Weights of a small transformer language model.
Size: 9 layers, width 512, MLP 1024 SwiGLU, vocabulary 8192, 27.3M parameters.
Each number is 500 + 50 x the weight over the matrix's rms, rounded and kept within 0 to 999. Layers, rows and columns count from 0. Numbers have three digits each.

# layer 2 MLP down, 512x1024, rms 0.0489, rows 283-337, columns 0-255
441437512467532536519488495424456570480509532547477456468543543496442484463402491482427551473466473524530551492429523471491529486459526531395508454471539506546460464531422553517568477601481553526609483429474506489488431517475420561511495572575532462468533504605551555526535549475477472440427451525491495549540494481450464550540478434469461523497551476557531585550431493510538429527481486471444565532545445497519488577466540504458498461568543509475484497510508499603382440565428494446512501490374503430540564476480450466466537477422508503553514495538513496469501535421473558469509469535540466374510460468494506413498478501484562400601535443530461466506585479456474493479552470608520471571549606605586481569512497484503398556471457403487488521531482514516462504581566458
511595495602506463541449552521496544424444492486463432458480457503560519464472563485467558514458555518425484435443559457460504581410441571514566491468515514515457586503531500537427515419508496501518458542534489516496461510523473523547503522530422508441439453454519493486496511554501442527598594450556429475537455461418612555422529568437523359466488465491534547506496500477453570490506488532561352583568504488507482472514515493573480588510540527540508475470560487486520550478487501372571490636517441439472440464512469507426536507538518487551458441441517532485492536456504543577514502489511490502538566497489504522533506532460472518452502513428578465526442509451494504493485451478582485523470543539492518490546591548449432580564460502576524479497502503512531544486474500
467416496441498482517510431539534543530490424560531506494500487471498531516422485438427539520562419535482441503500470526459484499461498488550531516530542430459495376403460441487538551495503550523405508454482460485417430573476574533515483564537427492518512537484417410428495470495471443463521487476422523496516516514525553531549495478503555504392477509520476536614442436527509501439498448443509458505442441514474502508524471531462578542453551534431488500410579501527559528509467407520421538466505429455538524526549545530517417589515499457428442510535448449536571533490475490568458504534506517413502554532508524491436459536460565481526554545515516462523454464523459508432528509482473458488512468470489542430498606495561466464482421456457452556524560602482482523390488494
573561486533481470551526536463516564516603505555511573494523466503469516559512500470509476470449424518547526459454561507571517526596503399411540460507510474531490538602485457426537507514583513437489515500485497521425507497468461552399471592498469409620559519535420477539403519465510499634469513551537561535450475485605505428523553476564440544461488546528505482428564467415471530478556511535564500503601474464447491493486495581519520499488455493486580469490492448491533518542547520480476413482537408490531436488533521450470503447366543455562432521461426459456506553477526617400510440527453536484501518465481468528548529470492504490408514561468481520543607478486457543477499534482527506485481499502471542530563419540597593425498440524513453498576483536566401564463503547
571435429582471431529536451586545453558454434602497463462551522421543453505531507442477505440501502549503588467447489530483532530556541505513482474483527463492517401476517426583480529525495485500505519482494542464501510394512532389448567488459581529546487493470455455515445522491424502355486503498492457560505462593430555541432526534483516489499439473538484511460510497478555502522527526430435600483459444531494464474417548490513586424494483529498599535554526500570528544477623516539508515489464514494516457494491496452451536516535516592518472529484426475537476496420512470491453456410549430492437493517492520546520525548439519502535484564493491469428472554492446525481454430474425521514549396466508549575415564498499452421478387455401452474472501546481572413493407521
532472524474511503426572481509520418521577546517442483552616444486535580387530397431501573385526511471542549543487539469622532519501464546540504475510508409513471447504589534539367525576464495560486468427533529472535465576458470576552514552459474436602480501461540436507413549546450479497499430486551508568491586434509565458428497474488474429521517442503486522478554510561507549588480553562530578427483419557504551634501450486478427437472439456451487540566469525493532590523409464483546466507498443580402523488435457538546573469513438484598473565513491561485477507471534502537434510535499591473499592597512456439493565511531441550484524450531482595475523486497437412533422563464516480494487547563514508564395517495505487495492475506508521564504423508446421491531428447
573459487451479556468510398551432400509411578415452553520501474424457486441525491438544556531477419473513544557498529581462564565522576520513488420418521494548426473503606487434546533447537517474479507506397528518555463501468501508462526429551612414516486485520509483516514503487562475553442541496499451470544506477565463477628518566409564567551493517523476541564524492586420477391519500575539462473527479497469582422489507482519478536479470395508499494559513432502647527632453528486409504508605467426540579358501620463442502467480626399447551383478583512485584504486458516472445548534523532554555498448488444560594553519425489555547502432518526295432500469572491528421507508505546495562436519404449498542569515489600460601439511487446502601464462528532475561401492431
630483666515478558555445535511468606547536564474426500512487460572436584532439543546596572629489485529534519515586620416452504555549420502474462517505471562501540426471488477494560410653435496527521381552556455520544507444546604486370510400447559379412516613486484541433471397399514505499591577390471519554574500364507524467503591484674664629450545503521433538491377446428437396494545444527387557567556483512444552415484544412507465427676587475522356533432397488564578589551572594554533537489436376578524566535796514468418583506525450447451581508501470509475489587393549470434432365488439574526468473533515487699457611478522399438564458358552473457532429513387617459539484592515634445507485516458573537543555460463525462449548410415535523476441595587514426578512421526
606478565529481551506410454506513438620550525524609474441516490502448447541542461450451471479451570567552478474507591552540484457504500497485546611510532509463410458482560515380422483507443455523477540427570526546551527523463556548415400456502391528455487478565464531526482518548463460442408505661496551626418521455563480599524546504504551562512452479499384477585494551440555423472420506581494407450577491506527565519522523506516389398602552421551449523500442497457630543501640532403513460593450502588447491396451479476529506486541547555506460503486518486506553477578495516476466502613596584436448460458558484421456579531494520488433464468586458481532562474525540473538528564423599551606543470498521537519474520543473586463524590485384539599544493579482462399503479490
498494486501440524429494453500624510458464491562502462545418513499430416543535451539554561438481526498448519526485462523478554514494529499495456539533503489419550512455544545448487546410551531492527505471519503554533421431555490563468474492554519492437444524574549506490597543504497527582481614469533389543515414471480493581595514520531508558487541530591452521582462507518518509601606521557545423556449548480466512518568540512519517521516506503539505566513429474547500470362484462608513533524591544416552471601476425496487469509453576540474569481489491494505499545520459500565523493483564513484511469450484412515484562524513557513538490518480502523583431534525469545469545584475506584511481401411446495443409614473529500540508546505534489491477487421490483468459564463
578424490533546520502533491460449472510454556525575522524491518525546544479387478538561495511535502566547472513512499495476569451479513568536544514505523481541532583541559457444504393554507506494450489430598503508609503469430631529470449518476491557422533480457403404511450454482512534587450451460501544515540409467495634441497417578476539597539506378525464550594446488623500520544475510576530536548510465517469453524571623556463412526455481467477533545423400499487446496555494472430517544417474572433483427434591504538534581521524541451571522464451516480506444499543513509490425504534531485500565514422461528545451465488430476557527565386519516480458490509442536555427490538557535572586557403504464503505479493365450471527445456480496471398441521502437539602547507453
445416559526565559435539469571527465502556419496455542326522473540500560450506519554508536423472523433543520446562512449500447578557624551616554468469557521546528500485510508514504470412470577445560475555528493467458484489499435549490450464503555443506504469535397481587530410500522565592515518542513463502481467486478421541508525441482521522552419495552558512533517551523522555525492510576490472475516504514531517446568528491527489426493503540572507497530628523589429467537609468538482484469534470511489430588444492473530558390437585432486461514447467507603467587407533466500446558363521461577512520571508534570495401538551497519485444460438547379370537499531513521484502478524430474570500641480464478460475488491472365465558376547520504482521555503501513482512477526
517492612436573610512433525431492610451505443453572532423501472516585432566436521484542517443368534439487559490437457572485500501502452470497491518475522565534482520517493398568491470399545481470460557438458580568439535512505527461541517560533478508485496456525515448561506521509497404525459470562495510572541558532542577382413452538425460442472631547474470497522481518437519444474494540528552490483535488522493442470503449582568470532506457514428615513536522515492440479448502511505458448475468507476398406506512530496407433396503550480470465525484538528507501539550512546502463542535507431532514405438477618455551431556599480555499552513608535537568476427530507450501460476505521545587453537501438487484423469555466407545549460472426513556533541477512524549466546435
524487495518579404492520478502472454546437506490595411441568529460508520488500533448497595576527465434416515504573475505463571497541520565474472583458430416517538571482479504489439526506569443463493446511479573473399516499415465483561369479521514487416506498402521510461476444533397538389476463435524551515512543455399499490499590447495493506477515495535535507543434387543507462521430541555468456441475496394507539464520586562500543494578519497446435471539487456493461585450471422523583568549518532483604553512486576441554536496502443418373583419577513515442449496487471515413547446527484482530495435512488506487396532495459525619505499480468464400565465549577525473553488538484552421487522592492558409454531444498464548452533473512529440455494524498536509543527552534
492451476369505422500594555557485530480538493510520509507526504444477504498524412512540542541470462510583526476529486474486467492545456499464504535553531448472485498541475451475589475483456506443543508561510475427546501484498465546507487479518532540510421520504567527569471552530510428507544398546519446523498465540582513558472495522549516446561511436548502471543555485511444492533475504485479504518555492498488487498532471456494441503408525499484483571490548511562563475542399583526531470524441493563460496508367546491457435470477545488521484553357540544461427501407432497544576530448562577455452475470450571514511492521463601624446508418493503496515564400480576545530505574542539457449527473546514554438548497471552516549456476466665515494535432485481473430437508591
358573499571523513460520569466518551491416522503447510496460511470457456519518568477503488509553548499481405442538467504424444526457532488529553530517523536522405491440553521502475477357484433483390553500497437464484450505557437479508429494459478416431491532437454470475476474461506550507506589530530486584503535547536500510603513508442498537422480545432500448491498461407496499533549513496637547592457481443487586411528443536479518544410483493464547463558550543439541413523544488507503524486479511564517445524529506452493515514426442480647551493535490540520506565490443562533475547509525441497517512451537476393450596556581448529633531462605398491523499517470524458520430526404481407493494463519540561483490624475533600563588490527588447556564572439527504524463657501
475431443472435533509419519504521527485551430595495449474470450495613558565488493547496512405490480575581541544515515493550498536584545595545528585415521495493558437512529444596444578487528493470459501514494428422551425568447522498469495564426567454495455551525439458517499391450494485563503562473475500467543456447512544566554402511532531425586610543492521413456470567527541513539439513467549472528551480608569524540566441441526518407459531445459455558522523463462602470469545460491527500454531453456455445459450410525444597526441548484549548513541483472492488446430460544574618545467548487489501457506533619454507581536467474511383461454470500542480520500521452568522497518531463578429558518551483503525504528510456467475478539546480466485573525448533467421564554517
450522495588547492507574560540448473501525416465500553563468412577516563495407531491491456390457533504509479547475441530540584496540494545522466451540524395541452524528516512425412475508486425492499491494489467441567406512522620531546579517526473457440438530566584543461539501497485450462447506483482510555578475513531433466402403528399502517597454499420532519585403555519523485572486504582405501503398519413536564606475501441481459400444575515451565527525513449482433494477529478450468571630479480442543575534469432504523487486512565520470498535498529572517521472462479538502451467541461518498512497515552539539531512508533530488495515509438487546553490443503498563532516388542462572503507486532549524483463535543559517562526558524499474495458447493559454549552466558
559466455476498508563510574565492517583491560470509495494525527496520483487516403522394486427445514469530496463473521533501527492487608456500488477485523514473484417451451471519432434452461565478476509472513511524526445552543476475465501563555438511506488512534357646538488499544417560536397552439547553456511513507492506553424475482455516503578471517567471466435451526523462551512484512420491510446561490593482564482462417485509492442502556484511488520519513439528508548476513463462480483562484495524510437468497431469518506431455545551586427525466488566556532362524582481489525441623467569492464563524611440559511475446479416525556493552521476623550578524466559531485433529489528513514508554482503414441520499415527578475537429417499489464452498470446468370556489539
543614467441528438477586430572446524557460493538443521482442501515494525562399524533434536447510517505519445461565532570402561500428563488550436583458479530456397539515568468465466473543487554494459461576508496494514454468551428508580454480470449459515510442537470510507405367518483522454533515523564515471488498542521506427490520441437436560518511497529543493468557466509532483464623542459529428474479520441465535503538438501580617503490575554506543517487446544481535439431582489564542467449558518492571504562451505433479467462462527407529499433531425576449509421463478439447546588534519528484534524479475455490544580446487577487419530554389433570572522455536497547479580519531509606567488572448452582432467513452537462533504523554492528485504492447459492458454494507
524470462484505500591526475605514546486563510541479473516461452483490525440538534426521468551491544438543495507486412577514483559421464514523402541475417496484511534429582429480567471511468501484589524557448425492492559469493509468520503511481499336502489483579481549522496483555475458457476564499426505519410538479577502507512467529524479469575459565596504524536478430508566457530516542518437533638560565456503535490478458440546576430548535513494548522489438437484523481448511500466462492464528446490493426468579614477527547512519516557528471562504421448542541551485483454551504548538476517515530500449508484458506506564518566523483470401495482487461442482508431555488566593508536480366469456538484537574416455590410518522454523459546525533480439403474514553472622601
477407584492499455541541589484529590446411532511482479468475534518582513541469563435526512444474611502485390431525439560421571514532492553559450388498426553419481443549463453393368518559501473551451456405464501460562457537583429454605386440486460456481477458499560290535507544538578529498547495444477492510496521517472461499510534434467530524414505448459522513472508522510557571538494581417470519513552457546504576497484465455505478547520440486460600449433493533576465473537518570475505497487521533404435456515561485449525498475465577564493545453466443546566464593507492399601526427574452562552475631513552499465437498492477577426444565437588436525463536440506526528431498522468395475504471438546510452349486530574531470532570526442541462422477526510483457521527421483
508406485462482443520463470433483484489480482511579571607482520550527545479542520454504505530544440479516502529484517600544518551485438484561481452475550486468510530483448474567501628428504513426471408444516486461545589505523510524481522511581436480464535391522395537464482547478431493476483487578434486445531597452563458433483482440463484502507525497486538504466479432496510550412525436520445537540517449447484556506377557416429404451435382458575572454386445522505518493497448434551438529513563537486527483489560497569528436411509582475528521554468456429601521527538455510545472532542524513494465491515514449461523507372494445473580519525435523511502461402504483567511449457525438481508466450502441509486457507499423507435469496513579518486474534384494455443579526475
542481477596534518370520508511546489584550625562437373495496459445599417562481474495422491492582484395492504465473520520597563435520540441542447501540418470560536473509398632508493501449507475525498457441507386517550444512412506442589521499566502520518467504456533526539529552581650500513486492507454472487487516550490417485414496418510532500457478428530512532526458518544521471523552465497519488579491526479442518525436492467520471423620549575490466516626485498506530531602547519482566581424484529574383456449517515524483463546531498493479472513506540451495376485513489477498574604470473509511487548504466432493501509492493506546401507495491444515575406459551538522566501564515525538535550505484441545516529511504476382577527519440506535531459470579550540468533518487
495449488458496494439462527502499500499501605455458366464530426458486471530578453455557567531499496477488546467480507475588477542448505500551540499502437484419606480486477535502586480459441475459514549430461469394490565460461415513520455390403472511500539443477556487365477431524459431448501568542560410428516490482513499545478503460509565495501441551540444469549417575455448464504415496466520553515548456536517489457659452534538582473515433429562495598463439491449566499494494476516534552448450500471516436387530549519499427461537466521494578515480519512545476496489514385435581510420481468545473433464492580517545527548559506562632500535522545574510514500505467491499520465541450505541444510451531509381485544506558431455475419506526438540433515532538480508474410385
415481485457419536533494410448486452423498545535514454539498414400581476468495383525616445620604490578534455487553520470520524528524423536492437432395530559571484433471464489436441446507555501521570526520497594478505445468537581560440490500471526472522502423458642441573538494484518528474457581470510380488528465468501455587496415619501479563406490504473471445412549525513482564498487473597384546562464521497594502406595470432584409553467494488513425520485493460528544464478512447492456500432535519489610463528493428468574487570526403495561482466474474488473442582510508519464493478535424523531538469525483489503434440456464542472407494487411544570520535525397491464546512536494405531527508506478578521446499503565504487467521527536597526498579605532550434439429626355
524454524528494545450550438467515548513528479541480433613566535506472457547461548541499508543495391557525507549580527453456515487434476420494514424533591492502533580468582565458501519472530520472484538446546456632457515537438506566483559585536498560521565471448552447428552513452519441569503404518426487597483528482581443475467482515446534457573473501509499369576560484457504461473509425498553429497466538494498625456470576524489481540525518489466544484465446482553497392506470442460452540545467593485432548448484553446508493444509524552517516380460562495591508497517495491505455481557621552467443450469523497509569452446513387610537481517558497464528554436542508498514569501411468421482384559610495562491481484446422521455506484463436462540473532510536453459602485531
561482503514537484485491537526521492469480597476434574496454476460590564414415550498495506504475454514605557487485548539406483554554502588553491497549538458538507512524503495619499476466551563422509433508514443626546480519443535465557491531530514570470538530434477469497562480513463475495485529477546543511515479439546528574361551464471554489453542461507525525446483557431523581588531463505435508462447511372533454468513548494529466563447550531536472569482577480558568517461577511521517542555473452501556520499525491498432553475454519481494387510439561483480447548571601489558516459547556479490488470498434460404543479432463490497568549514484432446565481508421425469455433527481553514537524490536515583586494532433497463574462519514547500506453503440441450417561523508
482385528513555515528483606498515570429514502519503491497471376463458496466534509542502505464535580567490492505445413584584467436465499564527504506497445518470494494517494475530454468476508517547487539441528538467512543560477505457454473617527464394533502450554535503477483464435459524457568449516515508534429544615493464491534501460515429528473481503466508559552470429512485515446472440498559549492517514499541568588491451568511541489508650433456474453517487513474605543521537505519548534498465535409465526465457477475593511500501462566507589486478456473591527521484339480516465542560359423485489479455567475474514496568480505457602484475500594407547499483480552455502420522472431506514540561487544456537442444493529491474534482567561549553479443507562609619432612549
456522493569495429555477513544602438547457423504547472438534558549507517504445423367482523541462499409468502460548461509376486505577436419478518519417481580429553589540520348533389533426491562469503437446467426505465466484547573527476526518522554586536535519464483514546507454463566482543550480491452425491388420596465446530422552458516354509483552465628479543555491468496419452438555415516473492445423452402577523573531589491450507480548498447551544556459598434395549467409499521510504443547497463589527646560468502523550505459513448427541457424515492463485442566532446579567574571488482512425492572519494464493528528583606482507541539484500520533501407433518585532566551474562372540418533478423398442492495567463494525461398512505388498577567484489473539456526507512
484596524555424520524493513507535465545454500386583545582521494459451514530478628464468416491532518492418540492550384527526500544443516404430548497455497551509509540400487512604608469519534401538520564403545510519532480537524491459541560491515434506541390553480605468513530428375460447527528530605475505520516537488514577510525476585534570553418472528437445576454466457448470447472500461468492509507493531575439429574551497507569564488478512512479380454560492471456537498501452446529540516418607532636467504578518420513574518461500466509512541505541474521526483504426331554490433503533458528425529528461606586433521473527524501444506513393460355576513523508528452452494535490524560494615453467524434583494435540517477501504539472487555544511545530560624465478463490455
512530489413448435528540398525523467494490471538504473456507509504484512512475499441567569520539455569587581483566466544586500491460510498450528516526451473588529501551519457475435484533544492511489408554520494495492518543566558351497522535461380457539465563491460531580474511539461450472468457476410585429542550537459549499452538460514519478516461474559474427485563487553524571532515542446377537468488436570481518437459500510478419598499499524545480559497576455535561572520527523512459539488519450456524549463492575544419488556475489514477496530451570524430502509504410448506457537462542478480470533633474520491509570590453564412464456469493475442558533498444440503476442428528558589530518566560536518491461532535384477460439504508474520448524515546513460461417493523
448491466400477487529471502522499532451514575533488418519495498505570495601560494547551512549443452590544623513474561483509439558632437571516495451440524523535522520516493539410545466433517519544524482470483447458451461608517492521441551329615515456557489543514568525457461457527478552553536532499509579519509529553407534564447410454464515519475529494544520534489548411428453456357534387440502523463503559611468565474462507522523402536516493451461504554500534467512468517443427583524566534578495542512476531528461359576534464555588441479484478426415490572477514521452445427541478556545437477518526480549457527519530514555471462582453424456574500561483524439459485533479582486576450512521470598531596515466531521535500489477454497475559537520460574495613465475535526556
553555395516458569596495430439558507514529476473466515558518421486566651513585518455551524485509598465471513501466454450476480564529485526490561534552459474443453546420392531509597540407445571447496556555426524466443495638510443507562536512447438559515549509583484536543451498466461508542530483479532494560500492506402468528443551453440497559494521495577516446501497490548490406537465457546588520487479564422430461555448470476485408532521544446477513503522495506557471452479502523435428498540516477432419401509588446559462524479498391505429496528511410620391529518426504500477502444484516411607477449448537544522469457532496422540487484515493560538473437449607470426532485632475496436425519464543506543465499478409403544499489455555486533415525555571470529427469524399
496509439461470490425499543508500415547443534463492488413455499411600451453480518485448460553529460454416486508498434456531551569455464509484506521456452490446561491510522445414551397482493445403506514529575491520554562470533514490487571462521485485567404489469525563422532519401635508443366498454486501540496403564526568478533492474489375536449502529450517580525445544517517432443561473565475512542490563512550462487535443548444556537539544515501519512505467449428591466590516592496424484520551484602545478567472471468481509528446474501533505507484435548481412472484589565561448529558442495504514554495525522503486463498526436558474463520489364428471608505574487577478525479543455472459560455509482507554573521494496501481475480527458481478456427437495493497507488511
527467520521558388582449449510390476524507534502478457380479472518431498446482480529564566491521473514452595552506467508454401498528442509498568449493489416468485578540489566494543462434530504542461503497467471541554499563536568414495488437501494515491492495572569603476440544515522525510598579617462412532507466538442589501531570513516474398505551492525455493506463539509574568464594507545425422451437495495539542534455476526497482481558513439567507566488526482552520589438565495497464465515588506457452522454530506469491410612503471509514521477473550507476529499496426498554431493450488512456513421457563591460492502532463484531525553536416519485573479496506566440512543481435518516483512527487515373555512563473428499463500514462511563550473489514559506541430427504
492446556489500460605470529498469469531500494430545541427610474561383474584523473512479500509507592495470423443412489501545521488406505498369454564542448511506391454431474447550485518522489409492535637501480522527500540473536552463424598421506485552539491580548536524460476498587514458490517506448557502510537535454467519514501559487460514450446531435454458483582475478495510490470502573545551446450500459534442554476571501484450536546506480459439507494537477451556545488522568506525497516617443515500553456576523536489502472485562495523535610468449502562543540498530552488480615409469512508602516555553493509480513473490496468538505546501462560553482486465515462471510470573567443476575519438456504428514536582543534547548427547388488616531506350505482554485518521393
499460456552534515514488465473542514467461513575561454495489478486503514463443538457474491466523498498518503430448518535551564466566522461439487504537531470533517480482518473481483426580492407598537500526451522470535586561570458566464509544526500439587555522485526524498575476470425474608429451465503452495561456427556505477418508484509505426448486423464469508552458525515550503434550433488554496456505426433594487497439499511403527518499559515469479540510495587516613531552441476495473444510543494419477475463535520438556399518514428498412456465516604531476516460549430469560483546463489525561473608507576561483515436476542484447507553538430435546534633469567498498477511422462433492555548332425591435570529559574459567567455499411515514481523537509486514506541525453
446539488466565461486572430534548565465507523480424499507479453447441438574431502557535492489510480536516511514492473530526544580541496508474538523557586582477505573490472459497515530462548452483504440485545490512554526521468577493540514408410568553559493404535496526517498499474551504515546567546569451550441509504543481479548588526393543527453459465531487422515447440516488492529571491509526549448470467452517580497441435565491553628452528447479512480513513550548497498590480473425505489460480448452461422467532564581410519506498515516457561524465420556515468440491531476543512609551514513445516532544486443534522590437542570526522528546567484340534466520510500490412442543455515539557422488537484544441496388447497475482466531470504558515459481480501565559537545528
503511451415440490550429491601525437543465492516469519460468611523584524443521530511510608458464467503471529524510490485504492503542438461521456558486529448420413553510468459474385477526475558453565499536538557509441515520466573543492474496567506434500484442555492475554527415569472495489495439632482420522573562431462456432526462513606447523509498516448490497465538485481526562505496460469512522472426608569519419476512551513377571506558513470434469490484481370530508530568546480462488538463428487499506528515512545471469503445407511509453490532451527552461571457527467542511554525544550522446501510536453488524437552552484507527452525414548476394489525441446517436480517479550444508512509499504479478529490521515462504480408380597465552489538533490426452539481535475
426450525514607483372562460456414501497529468529480409541461594474431461537536584495551475531469478510469552501470571466474465537461532452621581453590511494491518483428432517509411586480499550523461505473589591550466611569462418551487406490494601460488517480579521496559445473536461467579530519591399560530572522528407426501515540536494554437558333432468563494420522492457506524499488461491521497533482525540572494462450398555411458583528508507570466445562491634553555468480485501502535543422452403472457497563617505418539481558484589415538514487506498372502535565425514525467459439499455538495568422542541484464495486588635435436494603455516489508554529517487581438503517481453544496516434475519471541404361517521515431487447465472470471517457447504529560487489596516
528536503586522613561581507531507537505577448594464452480451533569513567565486534535478443473431465540510562478480443522507572449483468641496451538465508537498465527501459517541503595584451533465434484533475506396488490503458458612515518442489496420519495465496527497448557471529571408511496439480429480483493514532479594555379547538433512434475451479444473476486580500409472489548549558455567499447470475475513518611415510524421625603498487480610491547430485445449456487504544442525542523446484531525532497485549492550497632494495390449488444554500487566550539384653487534460479517499565447495488524423557526461513492503592519509447559523525562487564507532533530507515460481526533478526546474591534512449521495498527625504593496510472486409493561466491481514470597483
462398571493501462400499541463534520487458533441518465453528516522417534539440463408487475566437559465417550559451501390478506481481431554482562511472409483513538513538400562566517528481471512495533472523435500502507472482509463520415545566454497470551500510503488546504544446526504473495457522457501418503555510500537508469545451543478555488489477502544423479506423523423520427466537487366578455515470519540501368524613496546526504451590513522553464448425473471517440485517481482558523461557471468500504452504434548460553545601486468488487477480582496545428553543431475520583472547473503492517495432458450470564512463514458500538465476534546549511528498467491535487508475488468492523513537531539539537544535486625523420556467584419536485494530560456534549457450500496
512553620562435474504551476554563540472607574491474488449473441509556403465441536510502439527546507451474440502521559478470479442505519407569475571510455536495570518424526556469529541530503448554514440507464511483528478520533487527470475503482458619546489528517491426589602522488497429459530489570552522534585600478478463539470502445550519435528538561531429477433470439609453463528406444394522462492513502532501452544551480493352539478549459522551481566512485459460456441434572476470619535472475431485550508485510555479387483447587503481519535424479494502540565474530537480513506544484399481463455458531552552454501509531505448483481487501500519522489538479525484431506529430444569515407483423553534478507431501513518395464492570505484532447466488580518449408506516542
480487495479574559429475490504497448501489449489501626472542440525602537580509563437561411566491504423478476515517533442425563460551428504558534491477500534506541482532460500401483418567561536563544534482568490476500513485456492495486449485505446402493542500505501485482515526412461601452498505532442539493555541417551546503393462549460505573462525500478512427523560491500533456470481521477572498438468465591475525486541573501508595469596414490422473580524485479540541433525387576505458492482470462510468481538525455462574397484486457463465531479609404514463447438494504435522528492493538504432568453513410449575503568440468452473466440564529399500469514482510453423499476565487564465484588468398451519472494463471537504512431571583473415442549604554566469450536523512
495498556523445484490483522500555521550513513418516429422530511504419467492542492551544505435461569513552465498382473498520497498447534456432480435461418494586448523419523450399537464492549507486460495626521492465406517466498494541524495533457472492508543497531448473555549561568464549577564606466550510476480629529511501490527518487577579518476453501452473526458454542467506509505369547455489535534508515487549492528470474458507577547496465475492560474470424527424516452579505487488517529552490489410497398499502487451574543474532517494491525440620476594532603462403462531533547487514557519440523501538477471532478498614469551453510536428469501435529514526506527501524503500537512535496574470529514413496536537484485505419497514591484485586459509486448455515477463549
603502533498465435612530511465520434415490513486501502473506380583495526488452537526572465542498602546572557455531505458417546442517392459569573446585496400583413531527479488492463454425486451554490535447472537521472482546571462480519390526399567524364556469542462551413507488511525613523577370590515488555466521460431588529510493566474515514562511489493472423523546575541540509535534558506442515559421410507435482423456434530415477444500525455506422545504516472557490544522556480622531488518479476513467519520460549589455526491543472635593495462460536489530525495407576526469446489458537533541505511608487468531478495520594442519561401505532450602537321535550441472487449483469548449504487400460513404450457594556488527507495449530526562524501482501441556474491429562
433518523618520480531524430552376534453443495595527455468575512618518487530463507562512424479390476504534538404465485553533489461523496571461520577475532451497465543507522436516592565498469460469544496469585454570473504545500588511491554464451516522486524463528522453479505558565518561522406513444535536529502520471506439532524522417439463468500498449547652480435611478591519478508500426473449610479501559449507537487484498463397541453493525519530512478468453519496477561513543484581531507549537557471559507392476562467538500469495567600486482441496507533541501475546546498560523512414400531538495458488488500446482595515509464498405418463529384563433540514531497460452504464464535423578536423528504460519410518584596542479508433520556527577455549497570464523511466568
484420577480474571534515540429477470533518495389623580518513478530560483492514448500469412589487520496454410549538572395545492509438513489511565398502456585624465494552601493453501486587453514475510547450479524438511488457510433545498464556514501499521510489471603564496421572491485503508507370519527448469558454494427551442535512398486505507488474469505462508465493487471466441460536480592517524498607483439501528517563502509476487543496467394558525448559535438508545497583546472513555512518441623518521445434462510590482468514529487450564531461474527344480454475528482599495518481526506425464550501540561518530559480485519428524464470477572480417471566441502490492494453483570440411434478509571630623473490481475607500467514419419537535535532456514502441555480497503
586410486473469485568466509484487494597435400585535498466475490462629434571432412458440517536422539528492490472487357420539491529438559496588480504556349528451499389489474549462403473432639456465670552515493361537555561407609579535425562528452485490495530531527576595502510523491486427595479404560475522634403478571523553523385645382472495431554486452451474607532417590486555430331526497535494468489573461538421569492475472509530499557556537484458426506543519451419536513466472450515475498525397532526546489495435623600385439496618353526482407560413546518481596439398518481546553540509496463377448420455539445422582519533397369630380434481508520555386525456535506353476568473640391444406477488573572607453477511495517483562492398453489439473291410502600553538522513382
466538509492500453500467527486523499500477516496567442538481393509546505492490504559590423526600491509557543515504571515534433493503532557494467493553527429556525561497579486555522456580473530501481468556450552486460479414615470442473443556443561514551434505489550484542465464525500477513379570552584450462452440431435588536550499558511411448404536506508564461521406569488466504459510556555490473459562519490450507464472525469511465486540431609455480529422545499469509479538518580469497457472530502563471478412428490483549572521515374449447457630475509568527562525457547584498493564477412526472457522511603568396526516472481581599486569448635473648442472447480559464506468517559561489487417478368530443480476449526418483465477519504440542436543527570547526392436604453
491488474480427526459487419459468512548517549424467516523501411484488458461560470510487503511543553441493459441557489382495585516464538527468495562563547433522508516498444491485479509513509530486490475462578527499569454545526556441534373572570470519553447531455466501535536482491544500511474442497501459518490487480574460474468486541554463438636526491497491515507558520467506484467469452487500534550507450468609564643508509502524508511480548590575514560570446474445435541476533463533516475590540447385523462522496476492484435471533498499510503493517545486496522528526478473583443627533526510566499541470474346513513463459523437519547458528487447550538568453472578527509501503486549575547540563528418467444563555462491446489609506523435554491522472578461580488465469609
527452554465530539529624539457549526524480475484508491467504576469447476504529493575490514534469407564562485565587554520480522472487520483568482512604514500599497529500417473400476482491471513562586434571430509529502502456530477521503433560484453501558368550600515492518505529443535482560555462521499475560496460509517557566477520518564456462520515558584522516501471442571488458450531494516511404490485527494437534579470559428433558583463573541422464602434433532474496521587521379470522512497479478490524486476486509524539546450477383401461422452495446551458400511479408455485537436510457466468471518523524574485504467540430590513488416586542478544570428357539624531519487476505477533503455556531501521540559524461555428520506562384530548484499481499525430438622537448
540452479490479429459461481539489522494539554555502449534441389543554350413501468513461545490540511537574560573518570536573475455461484503601540530543506418525530459606455533525505534560527446455493483507462549528509560525529496423551418493454464518492563390450462543517558411498478509479504565546480552514468505473476558518528457477465573474587473413336600542540431523423485577504497479445537536464535460500614497554427500553610499527526476428491440569498471494486518480521509511576450542458477492466474588507463367409471505447448456522475472523468560608585534508538464549445466523499504427505483539494434524511546459523443537494497576438481471558552449544492598490474470508556432548461534549464492504534543491479519471471504486546596599489532438490560580474531501470
526522518524541433396588467475394494496486462552495491470474462569488494344461575442502550464403504515558497418533514496501519482485482502461585498463433558538487529545487502524478540646494473491445487529465528555491510444568538503560511522423508520532552512518537488459500529511487406518629464535560565545585546512564443530482562458416502515470534502394485531564490591439501531506494583467465483439529555473484482482502437533503491425522504476546571412539504433527514499631554550504488484503559453456531518541499418530499445499496614587460442443543449431487536523508492485417497523457481487435468506467564508472464503488554573571514468595458473474476539493442557476534551499521557459543461362436545592539546638523539443494512538513441538487469543635422524426435498541